config.yaml
activation: "squared_relu"
rope_base: 524.0
bias: "none"
tie_embeddings: "early"
extras: ["some layers without attention", "local attention windows", "gated attention", "value embeddings", "hashed n-gram embeddings", "an embedding shortcut", "learned residual scales"]
init_std_o: 0.0224
lr_head: 0.00525
final_lr_fraction: 0.1
doc_mask: true
Each number is 128 + 24 x the weight over its row's rms, rounded and kept within 0 to 255. Layers, rows and columns count from 0. Numbers have three digits each. The size before them is the row's rms in percent of the matrix's.

# layer 9 MLP down (transposed), 1280x256, rms 0.0716, rows 313-338, columns 0-127
110:159096095147136093123163110116133154118165090116129125101124115076122143132131173174120121106104111147125129143148127107105085122129122113134124157114137123119103125114116141076094145132151114082138177152165158114142120132119106140113086088147100127128080117166115097139106163107113156173114179132127139115127100089148093111124154156137120082095125137110123108141129142151134152141131
097:165122152118126118128113128127148153110151119150142144113124122120086118139093146106108106139148175131122111129170101141106125135148125135167126118121140161189159112141129100131093157111168152130115131160142160088106126108133125157126143132132135181084105139158072100169139140120092157114111071100138130103109104132092136126142110120112147106124130143076147168091130176146148132144099
124:095125157087130127100138124122144137144140109157132147161149114105175120173135119154151119168147142112117111094133104080118132125146144126151120105120141162122129137131165147115087125119135117116127123094101107127140153085149136107105147145148122107132109143143162144134113109115090169147109146144127102115108146142154161108137094129099169140145128079129073138100153125083139112139106
102:148178108111184132129158113126082135080165167161146162129148113141122142122093163088125136111140102125150149172134119103089108126090110101165097127127129106136142128129139095140133128098199113104102123119104125106155156103128152103164121129150132121117119146116140101131109159107116124137122098117114134089123143133130163150126117132112136133136098109136118133123105174097119087146129
031:110129149146145115144142158147102117133140186095123148118124127120133119150157120181050149102145103147118135168134125112130143159149119122137159118169168120131038127152138140085100098134101123149139115090118145192143129116109133147126149124114106098121147115122154134140161121077110126146143114187115142119137150132141115152119134100161124154119151144163127089211135143111151099109128
109:151167137129151085129125142128140119161108122102121154134113142146147135125119093097151114072146144107095157135120115081156126132136106139154080120140080087129114123116117060102148118144149153122155096094120123128158139122138109160120152148139127112122123089120092128147136094101093169136107134144120096160111096083096144138140120163117104147155080132126125091138100135150102113097109
097:098119158147091116117141119117115154096092148155146110114137147138129133164088120117068111112110161176152129125163075098112132148127128099084140126100150134150152121135128100097145132090127154096119097141103128131084087109084137174158077138134124108097150125132156076124084141117107127153114125153102093123116102145162101116142130132129094121135111144141166179090105141152133105098098
115:141131074129190162150123164182090145150138138130130155126137134116172102139112132119121152147165153107142117095123124116142156152121134089119156168174163127094113126077153166092176135114142093135127116166129107128081169144121143127112118159171132110167151128127099168131126153112111074108143111146106126150108080181130152144121201119112126170119096125145132132121124144155100112121147
111:142132105146121134122084117114117146119118137131116149066164074103136120128157146125118170071144164144114140098108128131135120133131153140161157114125118115100083104174150123144161114131131120136122126121105140117093132157136143135086120162147153096138110139113125103145083102105145123126075168115136152167186129135077116160148142114123105076149149153136107123142131086138169154134081
101:097109098148122094174145118122131137111120126142141119108124114088126121093136168131130160115058133101124136158139098096144134134121183055156163184136143139144093144096127141123147153156134086153164112130117113097129133116105163117127132133153139124108099124166118133116165116122159088111126124104108163155108151152158160144131097100122086171148105129121119136108105130102146116136107
045:109085105106110128127148142103112120144137119093086122161169133107155119124135148140106111144123109152134117060154139144125128150133138149116122097107143127120195136101165128186121136095125104170148130151131123137137143070118143180101146144137139138077105137139157081165116146089107141121133123130127133135139142107122113107134127138104129134146141135123156146146120133142116110099150
095:153135134102130143130077129160107136132126116136114096146110100158155113147166159132122108166130089081111135130097159137135127115142107161086128104129090121116137134091164124124124106141112124123123123115154105152128141153126104113165092151163102109186147117138119116092147154124145113127135139151102119114118146155126109106149121169107116155167168113144096125188148158111068130093134
108:154095095139085168120142070098120133159104148132148098164142105138099152145155121086099141166115134134112192153122127156166124096150113165100132096121099106154119084166111098164122088140147138129105152115134148126155093165153114129136151134141158102118107158115141136158136106127089128121105096175143125155179172114124134122144116091089124128123139157123118133095148145170147156121091
031:024127120133123122191142131134154142136166140103118157185136122111151173128097116134162137135092102135179094153131142122124107154109177124140133132121133175120147117119133154125164150141105113124143135109153106141123127118087146138118107127155159119118125153132149098195149119119153164124145150106125136101162131145074166139106133114118135131121112106115120102131111163123066110086125
094:095166113172157187114141149109097093171125107100133120140126139121170128123145139141145124083134165141111121123132098142132095114087128125119116112146108121086117148131075134122139140129117198133127150134117128119145121163164166116129142135131151128136108126173109129133184198147113103113102134109154188117152122082110161134084133152138170116152116127136147075108100125156094127180168
107:112122101122106162098128135107126144122135126097137124139158117132150104151134170097143128143132131102192080141126110132108133163110096159153123124126126120112127129124167138127150126105164158127117118117183123151112084158114090119168144119146104127099138143105182126164143095141133145122160149122130141173143124122102128183132121144130133105091148173150113086108110153122134116113134
099:140149115105132122090087084106140200130108145126169121129144112131095132134100118137148137122111116131101143108123128111085110158106097118147088103082137173103114152157119123114115130131106131138098126133163105155112067106099122150154127105129161156131114081150096131124073157136148145132134125124111158084128150126139146108117110138127130112109099136135103091130173096124110151185133
110:175110140107137102128111109134105112139123107120164142162114128131136147127133124166129123122106135154166143082135129132153127138102167110131135100136111117123104133134120096157107081168149131121111127158162123175141125123139174130130112105130178132093129134124127176122158143095141089109111142100063103121130132152122131128131144131121172119072143096122115133123106090101100075157059
117:138172139136157131109109104102081150114186119125137122127123123150169144155106081132126144135139131107092119143100109127118101151130123126138163123126129156121087160148134143094148144139126133155159120131136111105118106103144117116110106159147086118074111131121174181109122155149159141134147142090130174128085118142131099115123193129147165122144141158137132147120105187111129133187143
120:131166116102133125151061144103185119118163155152118117141129123132111150112152130152145092128129116122154147129121125117173137094171173146173170095121137148098129118099114130130130071095111133105175113106142133110094099146152127165147125141141115131115092127177178119120120136137135111102130106135100150109146120147097104100158103122129151103117156140141138102138162125111114158132155
102:112139117142122109139150159125155172096119115110139170111118117158127141128120134085158112159113131110143164126129151160155190123149158130117153154119130106113147132138134133171117178119149143113165084128162165153104106111107089085093172081139074145112124106108129130147102091115132113126139146150100124144142094145118123178134155123159132123121108123131138089115126152120092119117148
112:110138100111166140131157123082129126130076153093152101110130114094128123111116100153128144091120150130103083113163121119146109141134131152123149151130117120149092122156160134112120179130174120104071145149120162106141115185134108130096131140113154168133079170144126121149120078113163162160123143113147146098154139174129151124122160126110117102152123141130091150160107153094124123151133
095:118147101142139122116097145133117096125106154125083148092102119167136121134136149123111109165156136152099153098120128144122104124146123093077136128143109133147125100136145145154090128107147111123121143113142111132123102159150086123175158090149162114125161115139113108130132137125093159127134138169140149135113106131101116106088129143171106133131141136128107142137126115116103112154123
098:138107066141104102126144138136133143074161148110141114129159130155109158139121141079134143116110080120170115136130139146134148117158130093147151125147087102128097139140139142167078112115136182134167107143186132102128152135128119111137117168144125130133121142162137140158171100163103114143117134107118095133133112108113166128127172156130108126094126093111139104130130159123105117103099
103:106122148127121146135111090111098124157117130132110150121139116147167127137110130084159093139168111182133122114148130155096156119063125153157171119138159105137112119175120093150103099137157127140147162104145139115145158129117154167192085126133102111129119076103142128148138196125118164092146139161126119180149141116100118141136087161146111136139139183144107117165135092131126064128122
096:130120123065111135157180135136126103147161083152150143152118129075124079106184122117142150108122119165123131113124127117121134109080167093148130126131120129122163144133122127087102169144095139152153116113174113132165106109136142107127122121157132167103116123108123142146162092142139109110137130109121073163160123124099159134135110093149128160112109142111099090148117133145137180189142
# layer 9 MLP up, 1280x256, rms 0.0751, rows 314-338, columns 0-127
094:138196129093120114104154136140144118123134089128144102122140120115124084156094151088132113128147100148109154129072123115164129161122114149135107084111098125126132093117106138149179129119116124144130161128133118175139128172123128127144147174109183096174119152135079110167095122136081156121131114125139134120114141137106190104115092128124111120134122125179093160124135094118117160103133
127:148124163152079108136103158144161097117109084129130100138165124158137126136135145158128139126153164090073122144096123104124108140134133143127167122099149182122124149159123122153140117131185135123095120138101113144112147169148154138124155153141099108135130190121115131136076188101144101111096120127089118134113142131127111122126123121138121129150178097098098155174110126160077132088111
096:099145103123161127141099131098143059107125083109116096132128142072130089133148175130127114185112148155115118158145104142145129137100129144122118119116162130126171170172104152121125162130105119148122129130173097120094131126111107124101163151102087109152125115148126155180139117209108085129143098120135139163156128147130143108143112071185118154140153135121151146136128050154132124132073
036:108145049133108132116148116143174138130146039127112123028144132076138143120124216128144128117115140119136108119111139156164149147135136163127113114093108160156145124121143110139135127148137145091102110134118125164140107117115164116116141160112127136125130158138128117163113141122141104107106126111110101141134134082137110063113137083145071120119132116122078151155143161127131157149130
110:122137164120132148131144154122139115139112115131097140106160137133129094141142167110117102105143141157098132122123089107155168117177100131112113171090103071130148166136130126121134135152105138096139075134122101123082142112071130150107138080112088128087121136093118106150074113093128124137141103117103138094194136117071080119160137128099131160151112154130133141136075117095110139116092
098:151145135127132144122135162147142076146160102112102092137116151104124120105131132143128141126131115095136107133083151137142115143072134164144096096135089143112141173127123149158126127181117123177144127139151109136166153138154143121073143147115084110159109113175106141107141133175100101138161130142125143129124173125139165115093077086104127152092150103123110113168169115111154144137114
109:129115116157135146155146143124142104113127126107150122118129137085126119121104180128123138118117140131130089097129141135111147122106154147134134156141150167129102142094120138130138110116172094074148123165077075136126105154108127142129141176091178125134104138151135119167112127094088084099140110101130107140144140126109141093117127155121137123068115129092115135130103127184140105153110
114:142174088163118103080103087160143157150150127146135140124136120113155102134096142126097098150136128144128083105098137076173172121171165117148128136136120115120115152110135140136113121153102131147077144116139097122105142125141173104084169123142101117110104157080069070145117160093142158158163176129095082139164092132122118117153128120117103110128167127089148140103151160129137178161113
097:109094156150127123125118132136148141157125093092157090092121119092103141095134154133121133105105139123119115131112088119144105136140160139140117136115112110170137121169150171146117145158141151126147093147097060125108102141141141132100081119137183086178063129100101137111092159133096101111117075070149134121115074135142127152075121157095089125158093084128139119136111124140126119126122
045:133141124122121138121130169113175110113129096114104106047150114119130084072115212133156106127125144112122119139134148148129123117120121122111129116099093125149140161120145160144127118169140109069144133117123102158107144104086168125127134110137118118155128165139123103149117162126107071126142117117106131129147160117114120079101123100151117106138111099127103116148138123106146138126128
106:108135088119128175128172105125157087131129128054081128080164140086139101122107141149107119099101129137088109167110140173120084147129125124165110170117123143127120144110138148169151154144081082062116123107169169175101167145094096141140129092130116081137149154142117127145159138173102126093156101149132146120111133148125120117118134130133119094115159121135118143137123105117137127109117
107:133167122150120134139129125145170142151115108117135122107114163093156069108136130136147136137126127098085160107099132118120131113104147161160109118100109153101096123122096125152122159152163120103160114092133092131136127139139148136107165110073137101103125111116120121130098108129136128086124140093123150142127122133187123120144109121115172151129188097137137127108121146152123104112118
036:136134107154140127090139155177161112109161081096134109069166120104093083097115183135138136090123135081107144126136140132163168117116121146127152113121128123124149124127154145124096117113130090117116112123143117154153124105115176126088119113120128141109081152127116095143099132142146118105115161101111120156152136101138115106089120110125137130077136097105125139153169132139110118152130
093:132124104114109167118135123121153159153137137153120142133115100137110112147127138064159085099137119115125085115110172094105110136145110159137115088141115092110149150114151174095121118130125067151084131106123132159121125171119152150147127127112099087186127153108102107127099174122144080125091165130096074090158130094115156124133107147110142091112118162103106122095073107146112143161145
103:145132120126097125116118143160130150116150152120154110137129130104079123091102133112138096100109131086132108104118149122157133125135112183126116080099138129111112090099101090104140147092099088105103152142141153122129110124136122114095147108125127144133142131154100077110127156134132151128144095121097100104163160064148136118121143109154061133131106134141115135110083127122117160119156
101:109154091111116106151115134151116078107128062141161126115125135134178090105153162104157146089132172125146191125115187138106148100111143149130121116123125156141155155152117094105126127130143146103131067114190144164139106137156168091163096143110126121122114147105105126116100106147110122117073149094108089115158135125127160150115117134099131136103137137096110143131121122131140137138097
110:076137125103136115143122123140142060097139151121153118119132110104152122098146141066142130151084171125161185113134152122162189122078149109153097104114155150129118104167110114144135091161106119130143158138154116180109147123134153103122137118140127170109111145115121124142143120136125109153112133102122110130120099153115137141095166123140133117104144093145121123128102095138111116159098
118:165171135139156118142119087145133099139115069123139133127108173077129148119157132147145120135117117107116155120130126154141093122160126122132112143082135134156117155162100189097152128161140137149116107145145152173120164118122154100188162154140118152113153154132132106116101157142139096140113130081139165085122159120098135126128135111115157152100134157114063117111118145157156120149129
124:132133097143091157148147116167154092117111121077101103125139148136111135103093171153140142138132117116131147109094157120083159110129106127111124143129113165158104150091161153147129120122128091096081142093102135137148148107122133134181109122157156090125153154112118110121165145166149066127155141100151131137137124098129130132148143125119080104111149116111090139162106130125131129147106
103:127139063139098141137142137127113098145146084147109115099143124130161137106181144115147130114120114142134124139129132145097102100118139114149102129124125143140148126114150142196132114156144115109120122115122102154165157182089100059115128145168129144143090129150111138115144110153124109110118097139163124134118116093117121120150122120089149160128139168123108134176157131127128108156135
111:167128149120170143137161144168112141126115117078131130125117103122148120107143145159163105086094125127153112086132179141116136166104129096081127145139134097148183141112197134169160103129128115115112098187207143145126115112142113114091133130137119136137114142123149134119127148168133098132128122120123086082142137153133124131110152095137110094146123100132143161134110087087100135139143
096:117159144176130130087104107156142098156109119094129066124140132132114098129102143093148096085142141162167158102085142101106099115125127161118112105114117165122112105140119115180103145168104101140114154151122122123080139093110148096155129123148118116137151152143097121150119118145141104129132119125109156125133185141156095115130107139102099136124129134152082163160100131116128135130074
097:105140142104074091115133138153165117117171101116077085151139103144138121092106134162151148119140102125143166150133089140164100141151125131152118113169113171128162174114125117202136167117101149112122098116172121133083138108140147111135172135128105109154151120124121121098107130140168131132084136075102137125147116119121104124145152133119127126165119096129132096107146121104169131172142
107:105139123129109140149120083132156149147174123132116074102144114114117062121129135136141129131123157143126166123117140150102107128113145135068127115137117132131125140120169142178103154122118140127099087173143123132132159133119141114154131171088113107138112134178147071134077159121097082113134110063126114124138131083156151117129118129140107114136115149149132099168093151128154122155168
098:118150126136105139128118108142143135101135121147133105095139109105156117125099161127142126112141146162110109110126117119121135117127154138137138103089140108146146118102159150149140096126096106124178140107105186145173138077111200141120126138147117111137165139091137140172130122114102107153114160119114125145160149117108118115111148080125127116147117148154097137114082097149121133083076